Weights of a small transformer language model.
Size: width 512, vocabulary 8208.
Training: a variant of Muon for these matrices, 466M tokens, 7148 steps.
Each number is 128 + 32 x the weight over its row's rms, rounded and kept within 0 to 255. Layers, rows and columns count from 0. The size above them is the row's rms in percent of the matrix's.

# layer 3 MLP gate, 1344x512, rms 0.1, rows 944-1010, columns 384-415
size [ 94  99  98 108  99  92  96  91  92 107 103 103 101 102  99 101  92 101  99 116  95 107  98  98  84  99  95 100 105  99 100  93 105  95  71  90  99 104  99 104 112 100 104  97  98 110 102  95 106  68  96 102 101  98  93 112  99 104  95 102  94  87  88  97  97 101 110]
[[122 207 104 140 149 174 123 151 116 153 151 191  92 149  95 140  89 157 133 130 156 136 140 131 154  80 163  94 120 159  90 178]
 [ 69  83 107 117 159  81 123 115  87 177 125 122  66 151 126 131 119 127 162  99 159 132 125 127 126 110 169 135 142 125 215 151]
 [168 131  77 113 104 154 100  77 143  83 111 112 106 173 142 141  57 139 139 176  45 150 158 156 185 112  52 158 105 144 126 115]
 [191 123 131 138  48  81  96  68 142 105 138 128 123 129 123 137 101 103  92 147 110 117 121 130  99 144 207  75 131 115 143 137]
 [ 82 141 107 115  96 123 142  98  90  94 146 108 147  85 138 108 145 186 116 125 168 107 141 152 167 148 115 131 155 175 144 129]
 [119  84  94 160 171  87 141 144  69 139 165  94 190 108 171 123 108 105  91 113 106 175 174  88 119 124 121 141 111 111 102 147]
 [122 155 112  96 153 125 169 103 145 127 103 108 145 155 143 127 180 141  67 194  84 112 110  94 132 175 190 127 157 138 102  89]
 [129 160 121 139  75  91 171 102 135 146 106 207 165 136  89 172 130 126 126 109 218  84 122  74 115  62 199 113  81 150  77 131]
 [ 73  87 133 128 154  92  89 135  70 146 125 168  54 108 133  81 127 122 108 116 146 114 128 103  88 147 125 109 127  98 101 140]
 [104 141 113  70 109 151  98 124 147 154 165  64 117 168 153 115 116 131 127  98 151 174 100 135  80  93 119 107 124 104 130 129]
 [135 163 113 169 135 132  79 127 116  78 104  59 114 166 104 108 130 146 121 125 152  74 133 151  92 122 124 114  80 147 138  88]
 [133 103 129 154  83 186 107  91 176  83 141 131 149 111 124 159 100 134 106  87 134 157 106 210 107 123 137 121 118 125 152  84]
 [130  69 150 117  99 146  71  80 126 188 153 138 110  96  50 128  86 155 107  86 161  99 113 128  63 129 172 161 137 181 102 127]
 [109 134 151  96 115 159 141  95  92  74 107 123 170 122 115 174 118 114 136 103  75 114 168 162 121 158 155 161 102  64 126 142]
 [114 156 188  91 113 112  53  59 176  97 102 143 201 136  70 109 163 121 156 129  83  84 124 115 134 121 138  79  77 159  86 124]
 [ 91  86 113  93  81 186 124 142 124 161 148 156  78 140 135 188 147 123 110 111 106 155 170 158  99 172 169 130  62 123 154  72]
 [101 106 139 143 145 112 112 130 121 143 137 158 147 147 107 125 158 123 110 127 155 137  87 214 176 157 117 105  90 145 127 131]
 [140 138 109 170 119 120 160 106  98 166 185 114 102 133 124 104 130 156 100 124 121 119 180 118 138 144 114 159 200 112 200 159]
 [127 147 116  57 114  93 127 153 110 142  87  91 111 139 171 104 119  92 157 145  77 115 140 133 103 134 110 134 210  74 145 167]
 [150 105 131  64 119 141 124 146 147 122  93 119  94 146 165 142 132  81 126 114  94 185  98 144 130 167  92 119  88  99 164 114]
 [101  61 120 141 146 114  63 185 168 120 176 154 144  95 124 128 145 108 143 151 167  79 195 166 139 103 101  76 139  97 110 102]
 [163 111 132 144 125 163  81 100 164 117 116 105 157 100 165 162 111 189 138 155  95  83  99 107 107  93 181 149 168 147 151 160]
 [107 157 145 159 113 148 116 149 123 154  77 135 138 147 163 157  78  78 174 148 103 171 169 121 147 180  81 120 158 148 128 128]
 [114  84 144 100 166  98 158  91 145 144 134 104 166  51  85 121 118  72 152 150 140 168  83 118 123 154 192 123 154 148 163 127]
 [159  75 140 140  85 172 145 170 193 117  88 151 154 113 131 143 127 140 102 161 133  78 152 128 125 112  41 127 141 186  89 111]
 [113 123 100 142 180 158 121 157 103 113 133 116 151 134  80  99 136 112 133  80 108 105  85 106 153  87 105 168 145 136 126 133]
 [140 133 122 155 152 131  94 106 138 183 200 118 174 186 146 134 159 117 184 114 115 108 125 118 153 119 183 110 128  41 128  79]
 [153 118 168 108 155 133 159 190 144 194 167 137 108 124  34 121 143 168  77 142  87 102  95  88  99 125 145 132  70 102  75 143]
 [107 118  76  84 146 107 127 161  90 103 174 142 115 148  47 175 145  87 137 177  90 153 138 106 164 146 177  93 122 142 163  60]
 [ 78 151 100  83 146 115 104 125 157 137 162 157 112 147  67 141 110  94  64  64 132 161  85 113 140  70 117  90 134 147 108 103]
 [135 150  61 111 138 158 154 106 106 164 123 134  70  95 148 101 113 145 137 137 117 130 112 134 106 111 121 140 114 107 132 115]
 [158 147 137 158 125 107  95 151  93 151 181 185 158 151 147 116  76 129 104 161  70 150 163 123 151  92  87 124 113 161 132 107]
 [106 142 104  88 183 160 103  94  99  90 104 100 121 104 143 130 113 148 132  87 104 107 197 130 124 132 194  83 154 130 118 162]
 [135 114  82 214 169 103 144 120 135 133  94 102 116 132 101 106  92 170  77 140  82 101 142 138 207 149 160 132 101  94 110 112]
 [ 99 153 159 141 137 126 112 139  84 107 113 160 157 102 119 142 156 124 117 114 103 138 135  88 107 142 215 124  84 122 109 140]
 [144 121  99 117 141 172 137 144 130  73 100 126 147 119 185 146 111 186 133 137 181 116  62 123 122 128 152 198 101 126 102  99]
 [131 100 180 124 154  60 144 121 150 107 106 108 151 148  85 196 114 137 166  81 180 148 103 120 174 131 175 115 122 122 120  68]
 [138 157 149 134  98 115 146 161  68 161 107  93 170 116  89 105 124 103 147  84  92  98 134 157 120  79 168 139  91 132 140 121]
 [131 144 195 136  69  82 197  93  95 118 206 116 100 145 160 103 129 192 114 146 163 123 114 140 126  69 136 171  83 161 110 146]
 [ 43 164  88 161 173  81 125  55 129 170  70 114 141 129 103 104 108 126 184 107 118  97 111 178  89 132 164 148 113 158 147 144]
 [ 98 123 182 143 108 165  99 163  87 145 132 143 131 117  81 156 146 127 119 177 107 146 169 112 182  72 132 114 131 125  61  38]
 [125 148  84 150 133 181 120 146 164 165 167 130 154 212 135 100 153 106 171 122 188 148 138  98 156  98 124 112 134 175 156  66]
 [ 83 111 151 132 122 152 119 116 147 102 139 133  91 158  97 120 170 214  75 127 176 129 124 108 126 120 105 114  65 140 106  99]
 [148  98 142 132 113 106 126 113  76 119 173 115 112 149 181  55 129 167  89  73 102 153 146 176 103 108 125 148 123 106  76  86]
 [119 136 147 158  98 112 171 154 120 148 127 128 110 164 142 148  79  78  77 163 101 187 106 206 114 149  99 160 123  82 161 138]
 [170 110 147 125 155 137 149  93 131 195 160 171 140 197 135 137 149 155 128 142  82 134 167 113 116 134  93 124  80  63 170 124]
 [111 154 159 129 114 122 143 195 141 105 157  77  91 150 160 138 125  43 126 105 127  66 163 158 128 121 159 102 109 157 149 115]
 [ 94 146 168  90 112 108 155 142 178 120  84 139 127 163 102 149 112 115 150 115 153 133 110 100 101 136 161 130  65 112 145 101]
 [139 206 104  86 212 175 117  97 143 120  99  69  86 160 116 127 107 143 152 170  96 123 114 149 113 103 151 157 115 121 124 125]
 [108 108 164 128  81 118 126 148 138 152 117  79 167 203  92 125 119 129 151 100 118 146 130  82 198 111 152 122  73 160 120  65]
 [ 99 183 161 122 143 169 145 214 140 137 159 115 144 132 143 173 105 107 130 137 146 153 193 104  93 145 106 122  58 119 121 135]
 [204 188 144 111 154 133 144 136 170 151 119 141 110 168 186 134 151 158 158 187 141  76 158 155 114 146 172 107  94 152  79  98]
 [131 193 184 145 103  94 138 133 155 143 110 142 141 144 168 151  92 127 136  94 191  59 139  99 113 165 120 158 127 172 146  64]
 [151 161  39 146 147 168 115 138 135 123 156 161  89 196 104 124 127 156  91 152 106 185  74 121 153  92 121 193 170  94 127 157]
 [ 92 184 125 112 185 141 150 185 168 122 108 117  70 141 119 109  76 106  74 115 189 179  92 113 131  90 126 144 114  59  77  61]
 [125 145 156 138  65 115  74 152 196 104 112 115 152  85 133 142 191 150 123 152 187 109 121  65 138  75 140 124 105 125 126 133]
 [109 182 153 144 117 164 114 127 106  92 137 174 123  97  75 110 152  92 128  87 165  97 165 141  83 130 103 116 134 158 142 113]
 [107 199 109 147 153 103 121 124 130 118 131 105 122 161 145 153 113 127 129 101 137  86  82 101 127 171 136 107 121 132 137 132]
 [ 71 123 108  80 135 114 120 146 180  80 206 152 148  84 171 124 158  75  94 162 165 135 156  83 137  90 118  99 116 135 165 111]
 [151 130 132 111 139 124  92 127 109 199 198  99  90  54  74 156 120 139 115 151 174 154 161 135  81 131 141 113 121 145  70 142]
 [111 130 156 120  72 183 165  49 117  85 118  81 130 154  88 150 100 134  92  91 122  87 180 145 122 177 186 138  69  98  92  96]
 [126 104 132 133 127 151  96 167  95  85  92  92 117 128 218  76  95 114 161 122 131 131 118 118 177 100  93  79 107 105 176  96]
 [150 126 185 116 122 170 144 167 150  80 147 150 133 164 118 192 160 115 141  80  69 185 138 100 113 107 120 124 134 125 110 124]
 [131 138  85 131 158 153 153 174 150  87 152 136 119 118 135  86 185 111 154  92  70 123  93 118 174 126 149  80 163 105 102 137]
 [ 76  85 129  69 141 151  92 116  73 136 128 100 186  89 119 139 193 128 104  87 119 147 153 119 168 130 173  86 108 104  98 101]
 [104  91 129 154  61 131 107 140 160 159 203 123 176 102 164 193 153 185 137 177  71 156  78  75 152 107 165 175 140  89 147 157]
 [160 122 128 207 125  97 128 137 117 195 141  90 115 123 222 132 153 162 116 108 147 121  97 111 181 129 134 115 114 109  85 158]]
# layer 3 MLP up, 1344x512, rms 0.103, rows 944-1010, columns 384-415
size [ 96  97  99 104 101  97  93  89  94 108 107 101 100  98  89  98  96 102 100 115  95 106 101  98  92  95  94 103 103  97 100  97 104  96  78  94  99 102  92 102 105  99 101  98  97 113 103  91 105  69  96 102 102  95 102 110  99 105  98 102  89  93  90  96 101  96 103]
[[ 81 137  86 141 151  78 141  97 155 125 118 108  93 148 151  56 137 105 211 206 110 112 131 117 162 175 116 104 119 119 126 135]
 [ 93 119  97 104  61 155 101 143 106 138 146 100 158 165 133 136 164 116 160 129 112 165 100  90 167 101  99 109 143 191 126 146]
 [171 144 111 199 150 179 157  76  74 194  94 172 164 132  90 146 148  83 135  72 142  89  89 107 127 161 155  79 163 121 139 144]
 [133  93  85  93 193 144 126 118 115 112 128 103 158 114 165 147 105 136  81  88 131 167 138  63 120 120  41 128 126  64 118 125]
 [117 120  96 198 121 110 158 128  97 121  74 150 117 141 136 186 109  77 104 120  99 155 119 173  91 107 153  95 119 135 131 161]
 [135  65 151 114 127 149 141 146 139 142 177 195 136 125 154 174 128 116 112  65 105 114 157 175 177  97  95  86 128 117  84  90]
 [139 116 127  97 124 145 155 166 211 152  62 139 173 205 100 134 140  94 160 111 123 160  75 156 145  89 111 113 106 176 121 119]
 [185 119 173  60 146 158 119 163 125 118 159  92 156 153 155 116 145 120 146 104 111 196 128 147 144 123 112  78 134 133 140 182]
 [181 163  71  86 118 159 117 209 124 134 120 156 137 167 111 188 143 127 103 107 187  87 101 117 147 190  89  98 157 163 170 139]
 [179  97 174 119 165 103 145 110 169  95 156 122 134 107 162 148 102 123 139 167  94 169 120 133 196 103 141  63 161 139 207 106]
 [134 151  93 164 152 160 127 101  86 162 106 112 161  90 132 190 140 136 133 187 111  83  86  97 121 168  55 151  85  96 147 159]
 [ 69 136  67  73 125 155  93 103  75 183 161  75  74 160 109 140 176  88 160 184 144  82 179 118 160 162 113 153 129 153 104 119]
 [115 115 184 146 146 149 111 114 107 105 119  83 145 111  98 125  91 143 212 109  84 136 122 129 134 139 162 152 135 160 109 105]
 [127  92 129 132 117 127 137 194  87 128 128 135 120 163 116 169 119 144 137 120 137 113 115 136 135 121 148 179 180 138 174 120]
 [126  29 160 130  93 186 142 129  92 149 151 100 169 137  62 126  84 119  94  81  46  96 174  83 145 148 121 152  93 145 144 104]
 [131  99 125  99 132 109 105 139 108 135 148  95 108  86 139  92 156 104 140 126 154 138 131 145 130 112 107 144  85 141 152 187]
 [ 95 146 139  56 166 116 134 121  73 108 147 194  82 143 121 129 130 100  92 162 152 152 120 136 112 100 113 100 123  76  80 137]
 [128 106 178 166  81 156  90 143 142 151 171 113 100  81  97 149 119 130 160 143 141 189 142 166 143 149  91 150 114 103 107  71]
 [ 90 110 137 154 107 136 135 101 141 130 119  87 120  96 134 182 140  93 134 110 124 141 132 111 186 122  77 120 141 155 142 101]
 [ 88 130 108 108 119 120 157 156  94  67 100  85 123 125 146 137 111 158  93  85 137 130 133 162  82 145  70  68 138 135 194 155]
 [ 96 151 119  14 100 180 103 128 136 161 125 121  61 141 126 118 122 157 104 122  57 200 131 101 127  82 147 117 128 116  68  99]
 [156 167 107 140 147 143 190 179  99 140 117 130  86 138  48  86 137 173 141  60  77 117 157 114 170 113 112 103 101 114 116 113]
 [100 158 107 121  79 153 107 206 122 160 154 128 178 183 139 167  86 101 163 137 196 151 148  86 129 142 131 138  89 184 106 116]
 [114  69 132 112  95 116 114 111 139 159 140 181 119 140 144 167 130  67 102 137 147  98 144 103 109  98 127 137 166 126  93 109]
 [ 99 146 154 200 114  95 163 101 130 152 137  98  97 131 175 112 141  89 149 104 129 113 105 111 150 104 139 112 179 109 106 132]
 [121 223 133  76 139 101  93  86 147 125 123 147 131 119 141 120  74 124  88 160 114 174 161 140 107 139  37 101 178 112 158 108]
 [138 106  95 166 110 146 119  81 114  78 157 143 153 193 134 158  87 158 161  67  76 139 120  83  76 167  74 134 112 163 104 144]
 [151 122 133 194 150 167 156  97  80 163 117 117 174 110 176 142 112 148  96 115 174 194 185 184 154 139 104  87 131 142 138 156]
 [175 137 183 155 135 119  74 202 148 146 115 116 128 122 121  99 204 124 174 217 119 182  81  97  54 102  92 137 137 139 110 151]
 [103 143  94 150 105  94 121 124 126 165 153  93  88  91 111 103 140  91 110 139 131 165  94 114  83 132 138 129 164 165 137 138]
 [155  90 109  99 129  94  89 167 131 139 141 184 116  75 148 128 133 115  77 109 138 112  75 113 119 125 154  66 166 137 165 152]
 [105 100 124  96 115 139  90 137  79 182  97 100 178 120  85  79 145 170 147 129 161 173 105 145 114  99 136 140  99 128 192  76]
 [ 94  91 125 157 133 144 104 153  54 106 156 116 177 154  69  88 207 140 145 123 116  97 152  96 146 153 111  97 121  78  76  67]
 [ 94 107  64  61 125 136 150 100 123 156 108 113 127 109 154 128 163 118 135 107 132 160 128 117 152 116 105 116  90 150 169  96]
 [197 107 118 188 116 119 121 114 111 160 109 155 168 134 157 110 109  85 130 103 165 128 161 142 146 154 102  95 158 189 153 157]
 [194 171 132  45 130 134 160  80  91 102 112  98 123 102 187 117 162 153 166 112 124 142  37  81  72 154 138 142  85 184 138  85]
 [151 102 176 170  75  87 102  96 158 150  85 113 147  99  92 127 124 140 108 116 157 122 116 115  88  90 103 122 122  95 112 154]
 [165 164  92 145 107 113 153  72 125 157 167 138 110 145  99 156  94 153 135 153 157 137 167 178  87 182 131 127 177 140 119 193]
 [177 122 105 120 134 136 160  22 128 111 134 161  86 160  96 174  85 122 139 134 134 139 110 110 125 124 133 107 138 102 175  83]
 [117 195 145 165 132  91 178 180  87 157 132  89  64 111 116 136 113 134  87 137 110 169 123 154 145  86  99 136  75 165  63 217]
 [117 124 172 152 129 126 139  87  93 191 112 169  48 155 121 139 134 152 108 122  63  70 144 171 122  96 147 125  17 169 142 165]
 [116 166 116 136 107 158 149 140 101 128 133  68 163 153 119 108 113 161  96 131 132  45 156  57 177 144 107 179 129 136 147 107]
 [ 65  91  72  87 144 132  80  95 153  56  94  58 178 139 190 200 117 154 127 112 141 119 119 142 101 121 140 139 128 113  86  94]
 [105 183 132 156 106 139 133 109 155 153 155 115  89 105 155 125 151 120 127 110 103 102 173 129 169 125 162 131 152 148 112  66]
 [114 151  87 123 117 126 123 113  85 149 146 172 120  73  67 139  35 101 114 198  99 173  75 171 113 176 116 122 166  99 134 126]
 [102 151  86  74 128  99 134  86 182 170 134 101 151 106 123 150 169 105 153 156 138 119 178  99 149 146  85 130 135 132 120 106]
 [177 145 118  97 107 108  86  95 161 109 179  90 152  68  35  97 158 144  85 209 115 129  75 115 122 107 133 176  85 154 178 166]
 [139 104 202 156 127 148 163 161 143 156  96 189 137 115  69 138 157 133 137  71 130 125 127 163 168  76 168 107 112 134  99  52]
 [176  71 169 166 118 125 174 123 166 158 119 191 131 140  66 131 168 103 141 152 116 107 130  92 161  93 126 106  94 104 119 188]
 [132 103 119 155 182 172 125 153 149 163 153 138 117 128 153 121  94 163  85 138 159 155 109 118 101 172 189 145 105 138 175 161]
 [138 128 144  88 171 190 135 100 161 103 111 116 144 166 128 129 106 117 162 100 116 183 133 164 104 143 113 125 111 122 154 127]
 [148 124 117 104 109 172 121 139  90 177 149 102 150 173 131 130 119  85 169  92 145 150 115 164  51 122 154 185 155 150 129 194]
 [137 148 112 162 162 125 176 126 157 147 125 133 121 129 106 141 131 103 148 115 184 115 164 141 152 198 154 107 131  65 144 160]
 [ 88 139 116 106 176 116 138 126 165 138 148  84 121  26 156 108 116 144 166 110 167 101  86 109 101 148 120 120  92  56  71 129]
 [ 99 161 104 134 179 116 146 124 142 152 150 102 180 169  91 166 179 141 152 142 122 122  92 129  95 120  99  94 102  73 117 111]
 [152 125 109 166 149 137 205 125  92 134  80 113 166  93 139 135 119  94 124 125 123 131 119 112 144  99 104 137  94 118  89 112]
 [ 81 113  76 119 147 188 127  85 139 138 131 116 128  73 145 166 170 176  86 140 155 100 151 119 121  74  92 120  96  96 135  67]
 [ 97  76 105 108  95 109 132  63 135  79 134 120 110 112  99  94  70 102 111 157  99 142 182 226 100 161 132 129 129 131  81  97]
 [ 95 100 115 101 132 143  92 148 159  71 166 153 127 146 143 121 112 106 170 165 148 100 177 144 151  56 134 137 131 168 124  94]
 [211 188 103 121 141 115 122 130 139 137 105 116 111 143  63 133  83 118 145 114 198 127  88 185 125 182  93  97 111 110 104 210]
 [ 98 146 193 143 112  71 191 162 110 144 126  97 134 109 124 103 155  78 103 118 154 167 105 168 102 144 145 128 123  95 101  96]
 [156 117 157 126  95  67 180 125 109 118 140 149  66 100 109 115 115 115 101 139 113 124 180 149 120 143 155 153 126  87 168  95]
 [134 170  39 129 127  97 127 164 174 136  73 145  84 109 152 153  81  99 140 173 121 123  83 104 128 136 140 141 120 157 121 111]
 [132 201 128 111 116  88 133 140 146 113 144 162 165 149  70 122 118 170 122 139 162  75 121 127  77 158 120 173 104 132 122 110]
 [185 133 156 139 126 140 136 129  93  84  86 161 101 181 134 138 174  78 110  42 108 129  56  85 134 114 104 137 143 129 165 145]
 [ 92  95 133 121 135 147 145  99 117  99 160 105 101  88 111 177  96 104 141  91  88 153  90 114 107 134 134 168  88 143 179 148]
 [179 125 123 172 154 158 140 160 103 149 132 142  40 159 112 110 174 102 120 127  99  62 134  97 134 124 157 126 133 122  90 109]]
# layer 3 MLP down (transposed), 1344x512, rms 0.0463, rows 944-1009, columns 384-415
size [ 98 102 100 103  97  97  91  94  92 116 106  95  99 101  97  95  96 104 102 114 101  98 101 104  87  97  99 105 104 101 105 100 100  97  76  92  97 103  96 102 103 100  98  99  94 106 100  95 105  69 105 104 104 100 101 109  99 107  92 104  94  93  90  97  99  96]
[[ 61 124 173 155  91 128 143 111  97 175 107  77  99  84 119 138 116  86 136 177  95 100 176 127 149 120 123 134 124 115 172  90]
 [119 138  62 136  90 142 123 138  93 134 180 110 153 151 186 148 130 116 131 141 138 121 180 155 140 150 130 120 117 134  96 172]
 [120 134 140 155 124  70 150  88  63 134 125 143 103 107 125 147  97 196  71 107 133 160 132 134 158  84 127 194  82 108 102  88]
 [131 117  91  88 132 181  71 169 150 183 116 108 104 142 137 130 103 114  98 137 116 160  95 132 130 129  75 151  97 125  80 149]
 [120 102 138 149 142  83 135 144 141 154  93 150 116 154 122 102 122 110 105 150 167 196 183 151 109 136 133  94 181 130  47 128]
 [166 145 155 131  93 105 170 147 147 127 165 146 125 120 135 115  97 168 133 140 156 147 125 142 160 142 149 115 120 138 167 148]
 [146 150 148  96  92 137 165 139 122 112 132  89 125 130 167  99 107 124  83 127 141 129 153  49 127 118 171 138 143 114 169 115]
 [114 195 117 102  95 167 141 149 133 121 100 147 161 125  84 132 190 131 118 144 123 136 185 108 157 138  56  77 122 193 136 129]
 [157 118 167 168 146 105 132 108 123 122 159 144 140 163 100 201 157 126  92 137 111 151  79 124 124 106 149  88 120  96 165 117]
 [ 90  98 108 133 113  98 142 135 205 142 129 152 126 137 171 127 125 144  71 142 120 150 171 131 152 174 105 127 157 136 155  68]
 [113 117 126 112 113 131 152 132 101  85  97  94 138 145 156 150 216  92 136 106 139 172 123 125 129 199  88  95 109  95 168 140]
 [130 117 130 147 144 161 149 133  95 186  80 187 167 132 122 165 181 144 153 180 129 180  94 157 118 131 113 150  88  45 115 179]
 [109 136  60 128 118 161 140 192 109 105 119 103 145  81 149 132  62 134 191 164 177 114 163 143 162 114 192 117 152 104 134 160]
 [110 108 186 120 156  82 100 110 124 119 111  94 167 106 125 154 148 159 183 172 161 122 193 153  76 196 150 120 201 124 189 122]
 [115 154 143 165  58 113 147  95 142 104 140 193 190 135 116 124  95 146 139 145 110  73 128 138  79  94 166  77 170 125 142 168]
 [145 152 127  64 146 148 150 103 118 156 100 140  49 154 127 122 121 103 142 124 126  53 183 181 124 145 151 157 156  33 102 112]
 [140 144 160 105 113 126 162 141  81 149  81 118  75 114 108 103 107 122  45 139 147 117 141 130 142 113 109 132 148 151 145  74]
 [159 130 190 186  66 169 115 131 165 156 160 136 133  90 114  98 156 113 124  93 126 162 157 248 109 113 111 104 114 127 138 117]
 [112 119  95  82 131 124 118 164 129 156 113 138 151 162 115 113  42 113 122  98 103 153 139 140 133  87 124 139 116 119  91  99]
 [129 130 129 112 109 117 154 117 142 171 210 132 167 160 147 135 104 113 167 208 151 109 143 102 110  90 128 113 153 129 111 128]
 [125 130 126 119 132 188  93 144 123  69  94 130 119 132 134 173 141 131 143 132 127 160 125 135 134 122 137 114 165 117 102 105]
 [155 132 157  96 138 152 147  95 176 151  94  17  69 135 148 133  83 136 122 154  85 142 146 123  76  56  65 134 120  86 123  88]
 [174 112  82 113  76  75 136 125 177 111 135 131 113 121 128 117 132  98 134 181 132 178 118 117 119 151 122 146 128  95 163  90]
 [181  73 101 133 130 149  84 140  89 101  68 111 126 144  51 175  84 198 121 165 119 116 116 120 171  86  30 110 149 133  65 128]
 [135 138 129 147 101  89 127 165 157 129 137 217 150 111 142 141 127 149 170  81 142 125  53 116 119  58  78 116 146 126  78 119]
 [112  61 127  74 145  88 113  89 112  63 152 166  69 116 152 125 144  95 127 168 104 156 117 135  80  77 137 148 148 183 139  99]
 [125  58 117 152 166  98 133 124 114 136 108 128  49 169 148 180 101 161 131 156  85  99 128  80 141 150  55 106  59 185 146 167]
 [180 106 107 165  75 128 139  94 145 132 137  84 181 117 136 125 112  73 122 115  67 153 106  69  77 138 162 149  49 140 106 115]
 [127 155 180 148  61 125  92 166 141 100 122 131 129 161  95 144 205 107 130 150 151 127 126 153 143 121 116  96 109  97 132 134]
 [152 171 124  87  92 116 176  87 169 145  98 162 158 142 148 149 124 102 146  81 112 120 123 156 108  78 111 147 146 174 165 128]
 [ 95  92  88  79 128  88 107 133 169 130 136 109  86 108 189 147 125 198 136 158 114 136  85 130 156  93 166  44 158 171 141 145]
 [150 104 215 150 152  79  92 154  98 107 121 150 180 116 121 128 145 111 113 122 190  57 105 109  59 124 111 159 108 175 167 102]
 [123 114 116 105 114 168 113 153  75 204 177 128 150 180  80 118 119 136 103 103 158  93 120 122 152 115 180 135 162 133 147 149]
 [ 67 145 122 112  93 127 137 101  90 105 102  84 104 214  93 169 111 129 151 134 175 168 142 110 106 221 117 139 132 137 101 103]
 [132  95 111 188 158 109 155  98 141 109 151 129 106 117 176 100 116 123 119  53 161  93  97 182 129 162 101 150 143 144 100 172]
 [121 144 121 166 216  98 143 139 181 181 138 115 144  86 136 120  98 125 161 139 127 128 133 130 176 154 145 217  92 127  84  72]
 [167 129 156 129  54 109 101  85 149 176  77  82 126 130 103 105  78 140 130 130 101 172 138 108 140  99 104 168 160  56  96 107]
 [146 107 105 201 182 204 125 100 112 129 151 116 121  71 113 129 141 160 122 114  84 121 163 167 103 135 169 142 184 108 148 135]
 [173 100  97 101 118 143 110 127 102 103 134 192 138 113 110 179 133 144 153  79 117 158 155  97 138 119 108 149 124  59 188 113]
 [122 121 128 126 135 126 134  69 147 152 179  99  78 107 114 105 119 103 126 165 146  85 112 122 106  93  92 143  74 166 112 150]
 [ 94 159 112 136 124 173 138 148 116 140  92  78 114 116  92 125 190 176 158  54 122  95  84 139 100  83 157 105  93 132 125 150]
 [119 102 113  81 162 169 152 134 156  59  51 115 141 176 122  97 129 131 114  67 134 138 145  94 114  95 125 142  83  58  88 113]
 [128 170  98  98 114 141 133 169 116 117 151 118 177 138 143 124 119  89 184 132 146 110 154  71 137 145 134 145 128 126  95 165]
 [156  84 141 131 149 157 123 140 166 177 165 137  95 100 108 116 120 134 137 128  97 105 125 126 176  85 143 168 104 102  65  96]
 [166 111  95 177  52 131 130  95 125  84 140 143 114  91  66 228 110 151  64 157  96 136 108 135 190 106 110  78 149 154 126 117]
 [ 66 105  98 133 170  91  52  99 157 171 120  91 150 149 147 174 201 120 103 122  94 121 129 129 157 156 152 145  83 111 132 115]
 [ 91 140 128  85 141 175 130 117  99  58 161  81  81  85 145  96 126 152 180 137 201 190 115 122 140 100 156 187 149 157 160 119]
 [133 125  85 106 111 145  84 206 139 141 139 138 158 100 162 106 170 183  70 139 165  70 141 182  82 140 117 122 128 180 112 123]
 [100 145 138  60  80 180 139 144 115 128  96 123  32 123 132 148  93 107 144  67  84 109 146  94  84 130 171 136 145  99  59 155]
 [120 142 131 157  98 147 151 172  77  80 145 135 145 104 157 125  92  94 155  70 133 144 129 113 109 176 126 152  75 115 165 129]
 [145 115 129  72 163 113 160 107 161  90 113 108  88 148 131 151 117  81 159 153 124 130 102  67 134 156  87 160  93  89 141 162]
 [110  82 109 133 104 159 123 114 170  89 159  92 144  89 118 115 141 114 138 116 206 149 129 150 126 145 169 130 140  86  88  94]
 [219 100  96 153 115 144 119 173 123 148 104 144 166 113 128 176 144 119  98 144 209 110 114 107 163 103 147 137 142 105  67 104]
 [118 125 159 153 164  97 120 186 168  75 109 150 132 114 180 155 116 161 135 145 120 113 109 157 108 128 115  65 128 146 122  88]
 [102 154 150 163 177  99 161  92 167  65 104 129 141 100 173 144 166  73  94 125 194 152 145 120 159 152 176  80 172  81 125 130]
 [137  82  97 162 114 138 123 148  93  84 116 152 127 158 187 148  80 115  76  98 123 144 105 137  94 151 139 165 112 107  92 153]
 [140 125 132 144  63 144 102 123 157 115 132 170 150 123 160  93 159 185  60  92  81 137 123 153 103 109 193 149 126 174 100 100]
 [129 159 116 210 130 140 149 106 171 152 135 153  71 121 148 127 157 155 174 105 135 137 173 113 146 179 144  77 132 140 115 124]
 [ 87  97  82 141 168  91  59  93 122 118 193 135 114 145 156 115  88 152 126 113 101 163 120  94 117 156 129 138 190 143  84  89]
 [138 103 133  67 133 153  31  82 108  97 133  85 119 136 134 139 114  99 123 117 145 144 166 158  95 156 135 103 125 178 146  85]
 [111 133 166  88 114 129 133 125 116 145 120 128  99 157 131 140 115  18 156  75 143  78 163 127 211 152 156  85  78  95 146 116]
 [128 102 115 148 157  71  81 168  98  72 149  92 157 155 151 124 182 107 141 146 142 183 167 145 147 129 100 178 122 151 166 127]
 [104 132 104 168 135 153  86  84 120 135 134  89 132 133 165 120 135 101 125 110  80 118 113  46 114 151 134  87  55 138 106 130]
 [121  96 191  94 131 159 106  55 132 144 164 126 137 157 114 133 105 134 155  98 160 165 101 125 160 129 110 179  52  99 138 167]
 [144 139 144  85 123 183 114 134  79 127 101 146 156 128 152 176  56 141 117 103 133 152 145 138  79 167 155 148 162 150 148 176]
 [ 87 101 183 151 116 182 171  73 105 108 176 208 138 178  87 115  80 103  53 133 104 173  94 221 114  82 183  99 172 187 107 135]]